Weights of a small transformer language model: width 64, 2 heads of 32.
Each number is 128 + 24 x the weight over its row's rms, rounded and kept within 0 to 255. Layers, rows and columns count from 0. Numbers have three digits each. The size before them is the row's rms in percent of the matrix's.

# v: layer 2 attention value, 64x64, rms 0.198, rows 36-63, columns 0-31
# o: layer 2 attention output (transposed), 64x64, rms 0.239, rows 36-63, columns 0-31
# gate: layer 2 MLP gate, 192x64, rms 0.236, rows 0-101, columns 0-31
# up: layer 2 MLP up, 192x64, rms 0.233, rows 0-100, columns 0-31
# down: layer 2 MLP down (transposed), 192x64, rms 0.196, rows 0-100, columns 0-31
v36 106:146141150124163159130117078150088153088115119117126120140156128117179136092084117133125134170105
o36 093:124083140128135112154117134137096107139131149115094121132135136091137122174122131146139132092112
v37 095:114156128109135138152172122144134129126164140135155146100063136130147161088112147153115157125112
o37 091:128102077141115144159167111177159121139141112161154137095094133143167105151130119107126118125097
v38 088:128075114091133121096086140125099089161104131148126156092144080121166113141107088133092126138099
o38 088:094137118117160169177115127110141166181155104115125157120127095144121129119132126144145115142145
v39 090:174158147124101155095152152109113086124142180152147118141152119122128126130111089120152128130164
o39 103:140150146142138177158124130134123118123142127129107085155096146118121161168145096088114098074179
v40 111:107178111113180143150093098129100128130114178106130101119188115179124105131096129129134139105153
o40 106:108156107135117143152118123125145080153158113167123100128165129120101134098162101148159172132131
v41 104:148130106119135096100119111140109134149136108136142108174107125079123121155167102145074143114129
o41 090:123124105135104145149140103131115111130097143122126143164097102114106081082158169133098144091144
v42 092:106133167088100107153120086117097116159104162107165144150120116119170103177136139127112137129138
o42 094:095111187109122146129138120142080131141132130146163159139105168166105102167116162165127164136175
v43 100:123130167117121139140114171147165122143151115119100138129104142111107127121160135139075153121141
o43 103:155089134122095170115167117119122091117098129105111144069096157116137124141132132153166146116120
v44 094:095192173134145153141161102112122124168104138133103120070165141133111138188143125141134101102144
o44 088:128157134122139109115124121183171109160132163128093134112138104083141114146098127119089129138160
v45 085:090145145141154130098152110141121164078107148130082124126133109155111187117128122131093116122158
o45 083:118134113175135091087122109167130098124134129066123106083123095177150111125138135122140125153164
v46 113:089140129137134111148129149170115091120095157101098108144097155135105140088111181166137162153144
o46 124:111134090111147123131124150171115114091116127150125098120147167154122168117150120178148158102160
v47 086:100148086131158155132153123168085060146107148130112140159112121132129170106136110156086139112102
o47 092:115109108129145163101127106137100106174089130110147130116076107137141172105169112170122128115146
v48 091:125119104141163124097134114136090118113121121108122140150130162152097123136142113135142144159138
o48 078:106109109082142139091111140107128126126108117140177126148135172142143142136113100137094141114131
v49 094:121148108123167124167101148126155127152124169118118091112060135161104119127127154154128150129114
o49 097:116113102163141168137117150112117129170125153142093128154088115157106120149101158133152133132102
v50 086:119073141115127135131158097118117104105116138101154165108128170121127113118116159144160132164072
o50 080:114122130094168145137125121151173145096119097078107126137143103130137088141139111120125122126120
v51 094:105138117107159113128122149146147107112143140149150138200089171124077139120142148131087102102164
o51 099:089161137160104162122172132133107078078124093136120121140089154085134112095125156149153140135129
v52 099:146153114155141176094196112111121103124137152108121153109130138118120135160184140165115118094148
o52 091:119110132147127125127191141108112165151117134082110131139088111102103145152157084159153145131108
v53 091:156189107122125172131125121133139091101138128161118098142136146120090129157158166132136124101153
o53 091:150168154167143132114132121121189084148087069154115106113134098137112123140143149147139109126135
v54 098:111138129130081149142170131117119116117115133153124149145120137132076136122162106179136136120163
o54 094:126120151139108153145190102144143123158124143135162122137142116131092125120092126165143112102129
v55 092:109104160130136120147118131127110110143118130130143088159107143125081129125122151156184179121155
o55 091:079111101171131121159125113114104062113130126160128138144154096130107109163129108110099116139127
v56 099:111157111115160091143142101143151119163109123158097097124195085134142152131140132118145100127140
o56 094:125129111134125150119160098141135120123158140165058121125177113130099152131153097118154100105129
v57 102:099145134121151123153129174114143065152107127139092140174128156151108151126141079128168127124129
o57 099:105116153121167137109111103109154116139121190095160135177133142142109152114109113129163117176106
v58 097:114106151088137113161097100180190133138131163121155125160149142163135136108117117115133113136115
o58 094:125137120152143175125142120147181105117146140111121141134130146150077141136168115104094127117134
v59 096:101186126136095131100134175118087166100120128142158149155154141135157109128109123119110129102097
o59 090:131120138144120068149163068094104131116141133123136112120128102162127110091122164107108157126161
v60 090:143164065122152139108129130129090153135158182139166109122156133142168119154124123132152087163109
o60 100:125126142174176107135165116120151160127117140109103126137098127137150140139140135146116112124098
v61 102:114105119136114135130168124101092113124144094157157120114065088124063150104106174156136128101155
o61 103:111158122106150144125148169100104102116153097134172098101111079097164160145086118142119066130114
v62 101:116117126116133121080154140155144097140040109084165085135125156137073133121160126132092106139143
o62 096:098140149108171085099139184151103105116088160134123133140136131118135106117179108151126159123139
v63 098:148136139158168111108090107138136107157095139131143113118151140163116118186138099110077093151151
o63 085:137132121193148130116114162101130144135138151123138162123142160130135151094110156132159102068175
gate0 106:134093128095191129125124169114166108103158090106145128147127130154117115131162107108098137132163
up0 091:129158139140137120127143166136170102134144122125129095124149157180122141114151170155130114134176
down0 091:147096113141119104086156121088135119090124098116114172152145147136115131149132119109108127080147
gate1 117:131114108064144108126138103108129182191161135131109136110132129130119130123131102110129146123133
up1 104:141186119122142202116138090112155145110111133152131100163150165118101154107121135130136127129136
down1 109:100117151124100124105145158166111109098098177079099103145101126117133161075132103135149097125142
gate2 125:148124167116111120071095155143129136111099132112161150164151116121152097127110146130119151095134
up2 126:135090095157117149150109118112136109146086125129153127129162072137141120133126114114144111146099
down2 126:119133114124175143119118113161085159103109108173109161128127137126133086096129156122138148083112
gate3 096:127145132107142059069130116118126117125155131126150120099127110170148115102122152144118129089090
up3 103:144093142108133147131102135130127159136155112114175127126135132116121087095091111164102142163094
down3 098:134141151145150108124143120148082095122109129160088122154134112151144157138127106097129102110111
gate4 113:109150089130114129124112134152120093086090126128167158156183124110124127149123116082125114136126
up4 103:134140137117106135124114123118155131104115154182176142131158102132133140143116089124146146090139
down4 103:148139117119125108136127102147091120142121167092113093134067174142141113139144122130056129126112
gate5 099:117140134110182088183169182121163155142153122115089139136143163107131146121077165133092166119131
up5 089:108108118124129103178133203131163151135152110140105123112134136136136131128096122111115184084148
down5 090:129150075186132148118146106137151132108092098107121097145154107101163144144112139188117141091147
gate6 094:093095155097147136096134135162140119177118112159126145163116176140112116069120126141091122117137
up6 099:120111153146138110139161094123079131135106119116114124137132089117104129105162090115075134142131
down6 099:106101149109135156108130136129136086151129108108140116118154097056117157126125072140174138165134
gate7 103:133144161123155148103112128172121140091085131146147140149151095170162082148119168123114079096136
up7 088:127081102126149118127118129077117128160150109111093121126105146098127126137144110130132156169146
down7 095:108123104103089124114098151121113164096133171122098132092147138148104109107130103159072111111154
gate8 096:151119122096132138124126117102155157160139099109148158107151154095177123149141106172103042136118
up8 086:119139115158159117155157112124086116101154135124116109130093099137117149131126153078144210127144
down8 089:109127176109126159149086143107151161170144117148094144129113113168122112127134147113067118139120
gate9 094:166140120110119149089119132113153170123116083162140145121153101149134161109151122163122107148132
up9 073:130093112147103136108159152119174143148150095163147140101130088112129164143138128160136137153129
down9 086:144130120166099121154149103155150122126122101145091107120106126085102142116150092133076145141080
gate10 101:123145121068143109119175148097154140119100128133161130146117135101126136130110158131127085117060
up10 107:140141134130139130157157114109125128152127119153192146125145120172110096096103076100111126162099
down10 112:122128103143168132150129119090172121135114108092141131169101138108155179146122138147094110087123
gate11 104:090118167139136142150082138128156074063128128106123111113117106114149104093142139168147116139095
up11 097:131139153141144137145118090127097114128092160060109117105088108115140137120117121144145134103136
down11 097:157163095131134144148143141111153105164128158155158135136152131148118141127086100111154141167127
gate12 087:135130166147128149109117150097186117120157104093159098076122120133113131094128123154134102141152
up12 099:160114122139179098164138119098116131138090118140070152179135097092146135150112085109126119121084
down12 087:114172132083086131147161118142173131114136141123126143120120185096124152119175164125111143136144
gate13 095:129102117097113150125131142128096168170086127147123134125134165077131149121127127119122132121130
up13 089:113068118099112166118129152130112106143120096193122129115119128137128200132148127104128119105127
down13 088:146107101183131178132166140147133111159096133131161099112117135142115148124176120122138140141123
gate14 111:120090130121153078127139145162110104157126186125097139152100097137112120154163159089133143138104
up14 103:142120161126150091099096127151114140127079168110104120155081114155151161132156168136153122113130
down14 109:160128140150110105188146114124117117081108084115122091105120122127089136138173098137136151144163
gate15 106:115142145112132134114083145122098167155126123150124104169134098158132118167093153125130076145125
up15 098:118141111114154193121144118148172120128142142119156123125116134098103137134115124138098149117123
down15 105:130162155089115148131107115132106127117118151169121129125170111135121125109100164137138111121110
gate16 099:108112141133114075126098163083153156158087146147110141179149160103083143153159088139097115097125
up16 097:125120110143104082136127164150093118134103097094102137170147171126118114124154148104109093124113
down16 096:093121144148135135145128148162150169187130097161117109120170098113138120106112116175154110084126
gate17 109:125161138094121148084117118137095097087081109124110147135133118154131109122159131101164096119092
up17 104:175156095114148143155131136119153101130166137146101158172143112136105112134136096147160126125134
down17 113:052141098141142113101155135112140139126142075138118104140107105127129156100143149098132145133136
gate18 100:116105161083125124141101104090142121128138127139139154127109119099084161150131121146118165140105
up18 095:118102094113143135125092143154156169167113158135088107139158118105138106166134119157118149163105
down18 100:145148079103107105117114079152164089122118108144145104118103151119144125101144150136133190147122
gate19 105:151123142126128134158165152146099112119121119088101147151097156083102099144160125122126123129092
up19 098:162093118162135111142128151086189099148165141136131118137111175120119098107155135115108171127110
down19 092:113123123113157140094114175125089161109121131147107126150193148131141119139149127103089127132154
gate20 102:121135164129173108147119101157172139128147110131125139104136100131150156096115136147112073156134
up20 116:112103147145147121078172102140149141137113136137126151110156092132133101111163170136149122106138
down20 117:127144103123117101101190094115100103120138134086100114155095128095135134135148173178172106082137
gate21 106:083130140159170090119110113133144107106141155110109091119113170148169127139156166136117120135126
up21 104:098112076105114094101144117104163178121133121111100091113101151090127128108119121144144134069097
down21 115:121084138163120119127155134115134172157151077135166151138134127110125137140104148096185102112147
gate22 105:135128130129148110170139127118087151119123090121108102102128155164119148142107155113148089129115
up22 096:123134113124113118133129142151145159094149149133109088121132137153139099118099128116163116112192
down22 102:142144105149138126163162128141130176095108071142067112129142086125154125120157126102144114111094
gate23 093:113126134111126088113096149114093100123129114114123131166143106157128096164101093142072117142099
up23 087:130103103138111162121127125121128127160108126100092139159090127088125099129201127167096153108151
down23 088:099149164103134131096114152106119146118110107140168118131144110145119130095115134122126104127134
gate24 100:172117117087097103159106165127126127080151111140098152100143140133117092138117101115121142108152
up24 086:136128141125146108131136122127136158084101114123121168089141138088165143116113090084139120096120
down24 096:159125134154104175108152103131104124184110145169121121125133122152104148147086125144108089113168
gate25 099:104119139123155155122087163115140173122117101152136098118132165152128089147064130124119168117086
up25 101:115138169134100160142088119141116185128114106091122090102133145181099126126109108109113162155128
down25 108:099132144158129149123172102139132114121058169113103111173129106100136107133106129128120122125127
gate26 118:091147156136166106150171115137116132148127151159077163104130113139109151077152123135100169148121
up26 123:123125126119162091146145108100125154104110125108134139118125132122135142114121073102134126104140
down26 113:083132101142159126122145150123113131116138113092139135114127125152191130147123145095112181134122
gate27 087:121086134089072151178136128121144123129108125128131133092158162146171123116081100113113118132127
up27 081:120158127165196122084141133109115163139137143130105106139109109123111155119186125153160132141149
down27 083:105126147084106129141093141122086155113133120109157154100126176140122077094122141090118140156115
gate28 098:142094103101142123129133089150139133085106122100146131142117126100115117135116140146118140108121
up28 099:169074101104146144143105125130143113118119120105157089152110128126155094134101092128124166159132
down28 099:154140113119132133134109088172147138120120166152115116171115133085148084142125149149134107093147
gate29 102:136097174135130084120178136117105150142086144115160118138114144094109183104138136116089103126160
up29 112:149129163078110100119129135158145153128091128108137106152120139145104156130093123108126137059142
down29 093:119117123133157140143089121109133148147141065131118142141125090178157113144144131139124096112089
gate30 112:080154145130163115150109173120170167159126107144117110121113152144137142097134105114093143120158
up30 109:151136152134106079153122107126164116144126171168164163129135100137115093108065135125139152116112
down30 110:152104173113170126133092145167142156138132149121116115126114142115101126106098108091140183126092
gate31 100:100096106080132156105103126125174108149125148124148166133108128103122114111130117143148108108114
up31 093:106120131101166118137137165173138145150156111127110135149141093126065155130106076120113093094139
down31 100:164133081147167102117156141080124082127111153124106121104098167104164139128144151175142154090113
gate32 101:093128117087114120066122118116134149124127137138153111131134138174132166133159121129115123104129
up32 093:150141172169144107177096125182133137136110147132100137113158134092145100156119136125166110149172
down32 093:137138145071115121124146147103126117117136151136146140116106167103098131136130126101164117152132
gate33 102:107128123167115147142136160096169082141133103122141125099141177153119102152137116138133127145115
up33 109:118154137133138147136130124123091103083145138093113149130139087131128169126159108178168146108113
down33 106:138123116074117127092164114139118092124116159118139141100125112149102109109096123114140147108129
gate34 113:117133112172157147160162117143138104115142111162133162146123121149098160095147138126119114147123
up34 098:178149162106099130103159096156123121103140143129142136156151117113139122150157089112107108136122
down34 103:115143096146135133083108137120141124168102152144160129137106132097171117136137108124164162141125
gate35 097:141126148101128116132105140158114126121115109165095130129119139166127068081137136126132088160150
up35 102:183102160134104124126150107114144072135174094176135138113122132147161086101170174141116113135145
down35 100:135113130133102094115150152158146078164132093135114157111122108129128165118122103112152176106116
gate36 104:133098163097101118147112109127150143151079133145069145160099110116087150105125091101114109105124
up36 106:108137118133130115115110138114079115120135126138110113112136122145150148125093145145147095147116
down36 107:142145100123129105158150124118109079132120139110140121116167153138156124180100100124166133143127
gate37 094:112125146141165130122105145102205159110157127121120097110136109152150127109138147142118117142152
up37 095:083119158132096135143138098081143112140141102127097149126111141119087138118137163128110139115077
down37 098:098182179090109169134146134118163106140118137161107133123143150131151124131110155167104159106105
gate38 104:127111137098161109147111100149078159104103153150196136161118109174137114110166146143157144145132
up38 084:116129122142136150107123174146143062117128095123097096106134118118143122107072122102111087147120
down38 103:137180117076153131143084130142144107109140110161107147121148143185124102159102160088136099135141
gate39 103:120107120154130107110059117151144101137154117117096145113141102153115116112147127124132104132130
up39 098:153156141103155097169127166156103096146138143116159062160135158137116119125129178066133112163128
down39 111:133143172134107154165067113147116135064064113139107109121151133130176135126101118116115123161112
gate40 096:138130151125102116090118126134147084108097076147124144104140153104111098149115106165159136157127
up40 091:100130153152110157100135160129127070094095107146116143127095106129095118169149126155153161166119
down40 087:147134096143147172148142096133140152121142152155092158099134102161101148155146112144136122087085
gate41 090:133115154128130125112084133156148135132116147081138167143068130155110143152134066135118103152172
up41 099:161120140111130143108115133099079176134094171122144108137125087140145139124134167112125135103111
down41 099:112110129124133125120078109149108156148111131074139132146123127099119101107081112093139120070156
gate42 090:162123125125144157134101139133123114077144105134119104197167170077119102116110115116142167123141
up42 089:125110154158113154155070165096119105099119123134116103138167177113122173160088147135132132139114
down42 105:099123107141112139100144115141118128157085176161144116082123113155120147140145133123083120111130
gate43 104:135137155140140141142149085153153121184144154123122110148136157127127140119136125054151093156120
up43 092:154092131117139128117133102131077118139143139125126147119128115103154158148117129129098141162077
down43 104:094126149090161125140121140110124134157098135145140151116158144171096110138097127136106085154119
gate44 086:154161067166097156150112123150143132099090102131172119143152104138123117147141140121119102187123
up44 079:097146078143115149178117118162165159141118123132165108170156114119113127158138112158142111148132
down44 093:149122141110124105087104150153145142157111148116114144110105139141082153135109137120097146137104
gate45 099:128154137162141165131132120166145134095154131126119134128116126165123114139164175163098134154124
up45 092:123088103133119133113126130098145093128113112095056125090160143138149127150156095148157092125113
down45 100:113125157177136150159140142120114162085120130124107134119113166152101122091144135153131153159153
gate46 099:115090103129126112139106140102141140141136095134110132086145128138140139101141081125138106169178
up46 099:138149083088118117122111139144127144075127122136122126139148139105143104112121134115131125093154
down46 090:159106162129131148137147099114156091150099165116125114132170139122108137151143118110138131104108
gate47 109:129111157105111126112108139117167161144136102121165137111166110135133143172130120131094135120082
up47 105:124141099181112117197110150123105105143106149105115097160105175129121076109129170127185116149146
down47 104:132125134101156110148103141118137180163150088107184112098141151123117120113125159128179142170105
gate48 076:107145129138155139162165142150107126154121074168110145144080111183100124122133124153137120138123
up48 111:134151143121150098158159150120194134117169122165071097115107143133112130085111089127112143123167
down48 102:114136094134069138115092092112125115118093098104131143158101129124189110140131093146104087144120
gate49 096:157121102154116164101146123106124120118129116144163152079124126119118090126103175125160137147155
up49 094:124102059144118148111146149106157104151115154151123161087153112130118126159114135165160124146146
down49 098:136108119125153173118130101127128128154105180109141159151148114101062145118118118092120141152130
gate50 097:122130152107141151126149109099130152142138106149105146168138114164129113152102150114174125141132
up50 109:059154166130171141125133124127178107156092122117158124159133105169130161143147144116154114119143
down50 111:109158107136112111100175107136127082166110134076134113135125087111117172098114129125121124113165
gate51 095:151128145126098141124161184109133155098125149116149147117147170118082108097084108114155123111153
up51 088:152112159125073126126171155100148146129101140095178147147107136130095138108106124119152101099169
down51 087:145099104146165135091079108151125138125134132142110117140138060182146117148115111162101130119109
gate52 079:188120133118128105108139142134114149157134126099146076141143124079122156077126136106162134143130
up52 081:162135124149104083097103165139165107120140141059131114121150137114131183155130141086130119098113
down52 094:129166159174135151087128094121148128142146137170097158125160147182143120111102149101097092085076
gate53 099:082121120135120096142097094162109100131130125128140093100160154146137106099075113060131106115123
up53 086:104109144109116100105135058160103129141127160130152116114126116130147100123103095121108051150148
down53 086:144112100157140141116170131163123104131121144115135122140135127131122129172079090140154144095146
gate54 115:117153092148160122168132115125147135105141089149145106118142180108126149109101125131131125143094
up54 109:151101131116128117087128124096175151155115121132076122152117079120092153128162121124133107103132
down54 097:130107113120159135123134102086133186142142101135125143108129155181176109080121117135132113119138
gate55 098:118120141120117089148143151086152123115112146114088097155114093117073144127116177135172117135146
up55 097:119046109160097092115171118082138131132110124126124127127116127132116142161108157132135096150148
down55 091:160162145118129151152100144138161103120141115125123127130146087160171135110097093102143134104111
gate56 094:122091142137102149153137137110148129132105115111133073124069163106090123124126142138132174146130
up56 081:117101142142124155130085137110120106141158104128144074145096159101121117119090116157152169109136
down56 087:158139098125103142135114140139114117122112147169144089088169084159152156152124083122110093096133
gate57 087:119140127115143110150128113119135104130111069132164088165110097124093138126135171180137115100149
up57 102:121146124089151076147088145140127149141129131174093145147143108124149163112158092131128137104160
down57 089:138111127132099137113178119095109091155100119080165118164126160113103115150135155129118152127143
gate58 105:115170136165171107168114125120136091109151133154093128142125112181176124101146148078108122139139
up58 089:149143133119164110088167138131126145129144146199116134137154127173120115122103166081081133148125
down58 103:102110133161147087131105125147134107126138157187135134122098085097165133109084117090118144133104
gate59 086:122125151123140136149093117146107134136140146109168108106082163180150098070122144124139145159127
up59 081:140138143144134129150107136142119147108151147140155103124077173154152137081113140121138138127123
down59 085:150111123115077142140177127137143081135123135125122106111125136093124134127135085140094125072138
gate60 086:060138127078102133129155152147127152184117115147141146088149143111090135139103141168174170162126
up60 096:095146111088150133087138165126136135108138128103130152112167142128067115142102120100141140176116
down60 088:110104085145158150124106144137152125086102142136095134141128076139118124138124132124131126081075
gate61 099:120097120128126105169099143160086136130150117122086092127087102109100173106103141100134148144096
up61 098:138098166109127139141106147123124141159140142126164144093131136129130079122070117161124113146103
down61 092:100121148149152120148107125160108151131105106149124128129130155125111109152177136129091126121161
gate62 096:148140138104175135171142142103136154092128114121116098146117127134118110096171125146167166095160
up62 100:117135147125153112140144140141120101106115128119123113123126112139140127129157111121100159124176
down62 100:172162109172092138134162121136154121120105155096140115172137149120117109111109143163110139092117
gate63 109:096092129092107083122143152130153125152120153199099140136067145135118126125108123129140146113148
up63 087:143165137158144165132108107131111141109139097065143119118197120123144144127144119142101106149100
down63 084:114120185090134101114136126144085163129152109161141138111116133130071115073128151125133129192140
gate64 092:143101126069160106096148161121118150124113162114106142148126067153151138132116136143046165132151
up64 080:144114133132124111140099042144102102104114142075140090117091131123138148122121120102115127104150
down64 087:143149110133094160159101117139119104152134119147112125130170157128107153147187130106194095159106
gate65 099:137079105097120111124146148126145140146097121164150188106121128136113126108148121112165139132137
up65 104:157134121101105124145094114119132138154133115133140097109159111131163083095114137127177112175097
down65 098:157062139120080090149141120134105128140130127149149153127112147135095153094129140154155144163140
gate66 103:157103113112112127133106180150131121087126112156139138129133152120115111111115133122136179116154
up66 097:118134179113137130099124109108157139134122143088123142091163099164136114158159135120143106142132
down66 087:118137138106123112101132127129128165111156137148156108157094161117138107095150103087129129171129
gate67 101:099107134113136158134042112147140139159090140127118168131129126160157131124123099100109110136084
up67 110:163174125148157110154168092128113169139129120151105110117155099166160119113157154107185092129141
down67 099:115149145126136133148093143167102128097110128112120157068129137156127107131111123112081096153144
gate68 090:118137161145133076132118155153128169093150110175111122165160117174143138112145146154150099156122
up68 110:122128112156134122126099158188088092081105173104126089139133151103121126144141129124161128128099
down68 098:129096139171116123144101123149115156109113147126092118121095112115103153164116119078162125156105
gate69 087:162122115089180065114141105133090125139120111167121131120141093111145150114114153147128119112140
up69 080:132093153127093126155077146131131130105130126081129140151111147166109104160152147109156155148124
down69 091:116140114102110135173114119128115145079155110158134083124114102179203112171117123141116082145155
gate70 106:100133125124131160123102112145180101091148083129122156134159152158093162105150110158141110152143
up70 119:127104104124156106128145099122090166140176100134153143128139138105090126100127110141072123112109
down70 110:093077124107117090136149151080101151084143144149136138127131112141109166129126140137158117112126
gate71 109:126135157143119088120160148130145123100129077106133162094109166164111106110131168137098149145148
up71 096:092123104107120160115108086105127141134092166096109114126124120068106140145106107131169135135101
down71 097:159125109104175145156074153119123135145143090117129113140097138141119112110119156123149085150119
gate72 113:141113125114147126104142150110113161137104106123118080099121113149110131130131142140110151134093
up72 114:117131141103155144146140153160162142113136145098120120161104157179112159165125122118082107136103
down72 117:096137153139169137172142088113127139121152103114117117132153174154110134108093117122109170171125
gate73 079:122104125136181092095125115121151134146090108128143125158132111099106155114090101098134114119147
up73 098:115126135164110160155163109147127120139112187079161136117108118143118098123139134105126114157137
down73 086:137120143096123099114104152132127158128189093159115109136145128122171153155107154131135105108136
gate74 104:132125146150137135148138154136152132109127133092118179153111164155094159137148117150131145114112
up74 089:140122129149091126122125105077097113102170123087120121102152122059103127119098145139152121077122
down74 099:124123140089100100116104154068121134139156147126131155117114098132153128128114157099132094196143
gate75 099:119092134134140132127077148160145142118138148123114134121117124133116179116146129117127128097141
up75 105:106123158129099151175110156111113159145189151129113113140125113096105114120109139168149140153137
down75 107:163077156150174128122092162155164135139105128111153138124113099126119167144133140125118114123123
gate76 094:110122166188124161123124174132136108124136101127130141080112149142174115140089148148111140135146
up76 112:149126144109147128190115120164106164109141134121137114168094105177093094114116145133091163141140
down76 106:108105132160126167122127139119135127128157115124137109126149165140164133089097134118078153111182
gate77 095:122159155135143108123117166125160168065108125118128145142098151110122151092119136147129118114097
up77 097:124067109141112105124131128107152091126131156096095109142134110104143090160173125128121157111095
down77 089:132120153072131146132119178136109153134088126129103175105121158120112117078145162108147117147149
gate78 114:156129133150138135137161148134126134081138140160155105106120113108160122141083158139167122157138
up78 092:096134137107123121126128135142121175146129117119116129124131119173138129120197118123119116107170
down78 097:130112142101163142147136165113116183127165091139126129117135141149187127116111117107176136138147
gate79 109:115144118118115140117125182130149113116119102102143100090115170120130080139129111119113108100120
up79 106:120127122084143163121129171098166138115159136145138145112092138107111115137104106171104155102160
down79 101:161087154170141136118150122107148129127101102125103130158113108097142156116126145145181141094167
gate80 095:104129104122138144087125110127124113172109081132122128092137132163157131097155120126077121089117
up80 089:114133077139112180092151127138115108157132107134105103092132141112150143125152124120086144106146
down80 089:129121100184117133101139107182145144154103105121165079143138132120191147089136116109132118111124
gate81 092:131142164101130157166117111102165126117131126136118157189183122136084144120165092142141158151145
up81 108:135094132075115131134109152113136185159116087150118110155129139121112157111137147146073144108072
down81 115:123098114078109156170106108154142145130124125129117157159166132153088114114108141115152154118107
gate82 108:164102162100141110119102128136137122084141087175122133153141128134122151141106112077137161074143
up82 103:104160104135140117184155098116133139157125134146146124127133141161132106137154152166135108150143
down82 095:124116137103129094150072179125131107143139093137177141174162121133144105098131141117084100133146
gate83 090:168100127121126132161105138163063146154124106117142126122107128130078125098111148152135159141139
up83 089:093122091150100134178135098150088123132156103162108133119112128093152109167152127177169089147112
down83 096:135145119107120105107141152169139163144124120106160139126152108112045151131136140123116156133153
gate84 104:126126096085114131150132148094133090122138101125113122076166144107141124189104138149168136123128
up84 094:100141109139126081170125150143167136143126151112118094085128131109081134126139132144123089139155
down84 102:145107120145117178156152113152165145133117127103118144116149127128159142087101135161128126132141
gate85 079:104106128117130118122160115108146114176098071096073133128101106164101082149123110127153131101128
up85 101:143124108133117136144127138116109129127125158120171129163100141099112134131125152140103125167099
down85 083:108147165075121127142103189122143150116118133123142083091167137145103162134123153125099106123161
gate86 086:077131123128139060143098169169134141104107134138132124093130158121161132123123129139099144136126
up86 101:161162120158137197115149117107119102132106137110100141118115110152127071119139132131171110152098
down86 096:154134084089149123134083174150122156118133116127112119104152182158137106125147124110123098140112
gate87 099:128131132174133096119144168132136168115180137114129103133121132109136149126136150107101105133126
up87 117:086133121078103065105117156161134148089136132155137130134163109103117112120096166096129115100155
down87 122:123151118099114121113197124160121172096165126141092110104161167139113117114106141156129182131126
gate88 091:120124108140111092181149138134116133172157110132161155106117154121095119109089089129158103130113
up88 099:160138081124104149089108128172109138117108126111147147104166084139154121163157143151132091141141
down88 088:107104089146120163157111145149149146136139124139087133155070187134119150123147156129089138154103
gate89 104:126125193070147128111166153125184146154140134123149135104072096125126151091127135114166143144154
up89 100:112124082101160124162112149115122117182169107139105119100160118154168161140093142142165139093165
down89 104:126083109107161123169121120119112087113168125127100135135147113100120124109104104150163141127106
gate90 115:089139138110153095114079143152129123068090120128092126123141089118108075110117099077151137102150
up90 115:135126153128112130152105141143148164116127119134102140175102115137133077111137181113164143113126
down90 117:110135090149152122091126117135105190148128174132089116090110156127095129150150125114144113148139
gate91 086:116142158117121132092089073068138139150161090126132136110103109149134133079109115153138144161121
up91 094:173136138156149086171141164147117145075084152135134132144155134109162096147124110128109117137136
down91 097:148148117070129121121168160134128132107127155107147130094110150146130146135164155131142119141135
gate92 095:101140110121113109133160188093150146111155151147147148148143167106087127134094102145093133090123
up92 080:109108115113141118124140073118125118156185140113140128121118074138166083096134147171160150157096
down92 092:140125124081115120143146143104079142110189118119127115111089169112112138129156128096158146157143
gate93 099:099143141150210106135110158082110092112153107131127134105141141167115145162139115111087143129077
up93 094:129120104148111070135098097134121089123096176121088122094161105120101081108121159140132115111121
down93 094:144129150119097146120138170159112117155134156148118116115123161129121146117113123144151093143172
gate94 104:135140141152176152142140101092118116119093118143126094141164174103119111129115100100139171159115
up94 134:096160128143152088136135138135103130120146118141096149129151109139108162154125099085150087115151
down94 125:107156155118132116127166158132147108147121158125195104127139150118143156151118142117096137128120
gate95 086:125123110145110136137165139109122112130117070178090104175132162100139117132124117140135158109108
up95 079:121131135168135154102151161116142100148121088153111115147142178099122161145097125145122117143080
down95 096:115150142134131161067122130126102164169111141097133108120170122139134146138109122117097130147135
gate96 098:120114120135140151116150110158108153117101104182137143156173142096121127114073136123131127140136
up96 102:105115135090116140078132144148094088122117154125107121102181101130159104134127076158110116136098
down96 102:096153156123115172096129123145146141131152117134141119150157153113130134102164139117111120189139
gate97 098:129126093103138111129147140144127081083114110107148158165135141146164154173154117160131137162120
up97 114:159122107116094123106073174111110149124123125143119128126135186116106119113111080101131091120113
down97 116:135108161156105152154188170094162115144121113118137166177124167119141131123135120146152132151137
gate98 111:141112113142130102117120084147118160128142128137064159139112189122136081136119175106162161157135
up98 102:140117087105128127135125181148119144119109118115157122131122140168131139132150147172112111144147
down98 118:103138139084123117114114117123112113122113081130136118081100146145086098120108171098148128140166
gate99 084:112106062091115138152181144122168143130111097161119152130116145083140121140093089125095125129110
up99 084:118105119103102134165170119150139109103129099138120119158132151081137101128106133136104141138143
down99 085:118171087170112161148170106149154125117086142107107105138117092120132184129112116115104148102143
gate100 090:112114123107109109148102129135121135160095099092171113122115111139088139071107128151166114075148
up100 100:140124142148143117111119130150129100175168095120184083099119148157098101132117147160162106145177
down100 093:130137149159114164139155156154125129087113117133146082119133121107103127092176102167122126072129
gate101 091:133136114144171120118112142116079152152175094080105130176112158126109142155141155140121124150089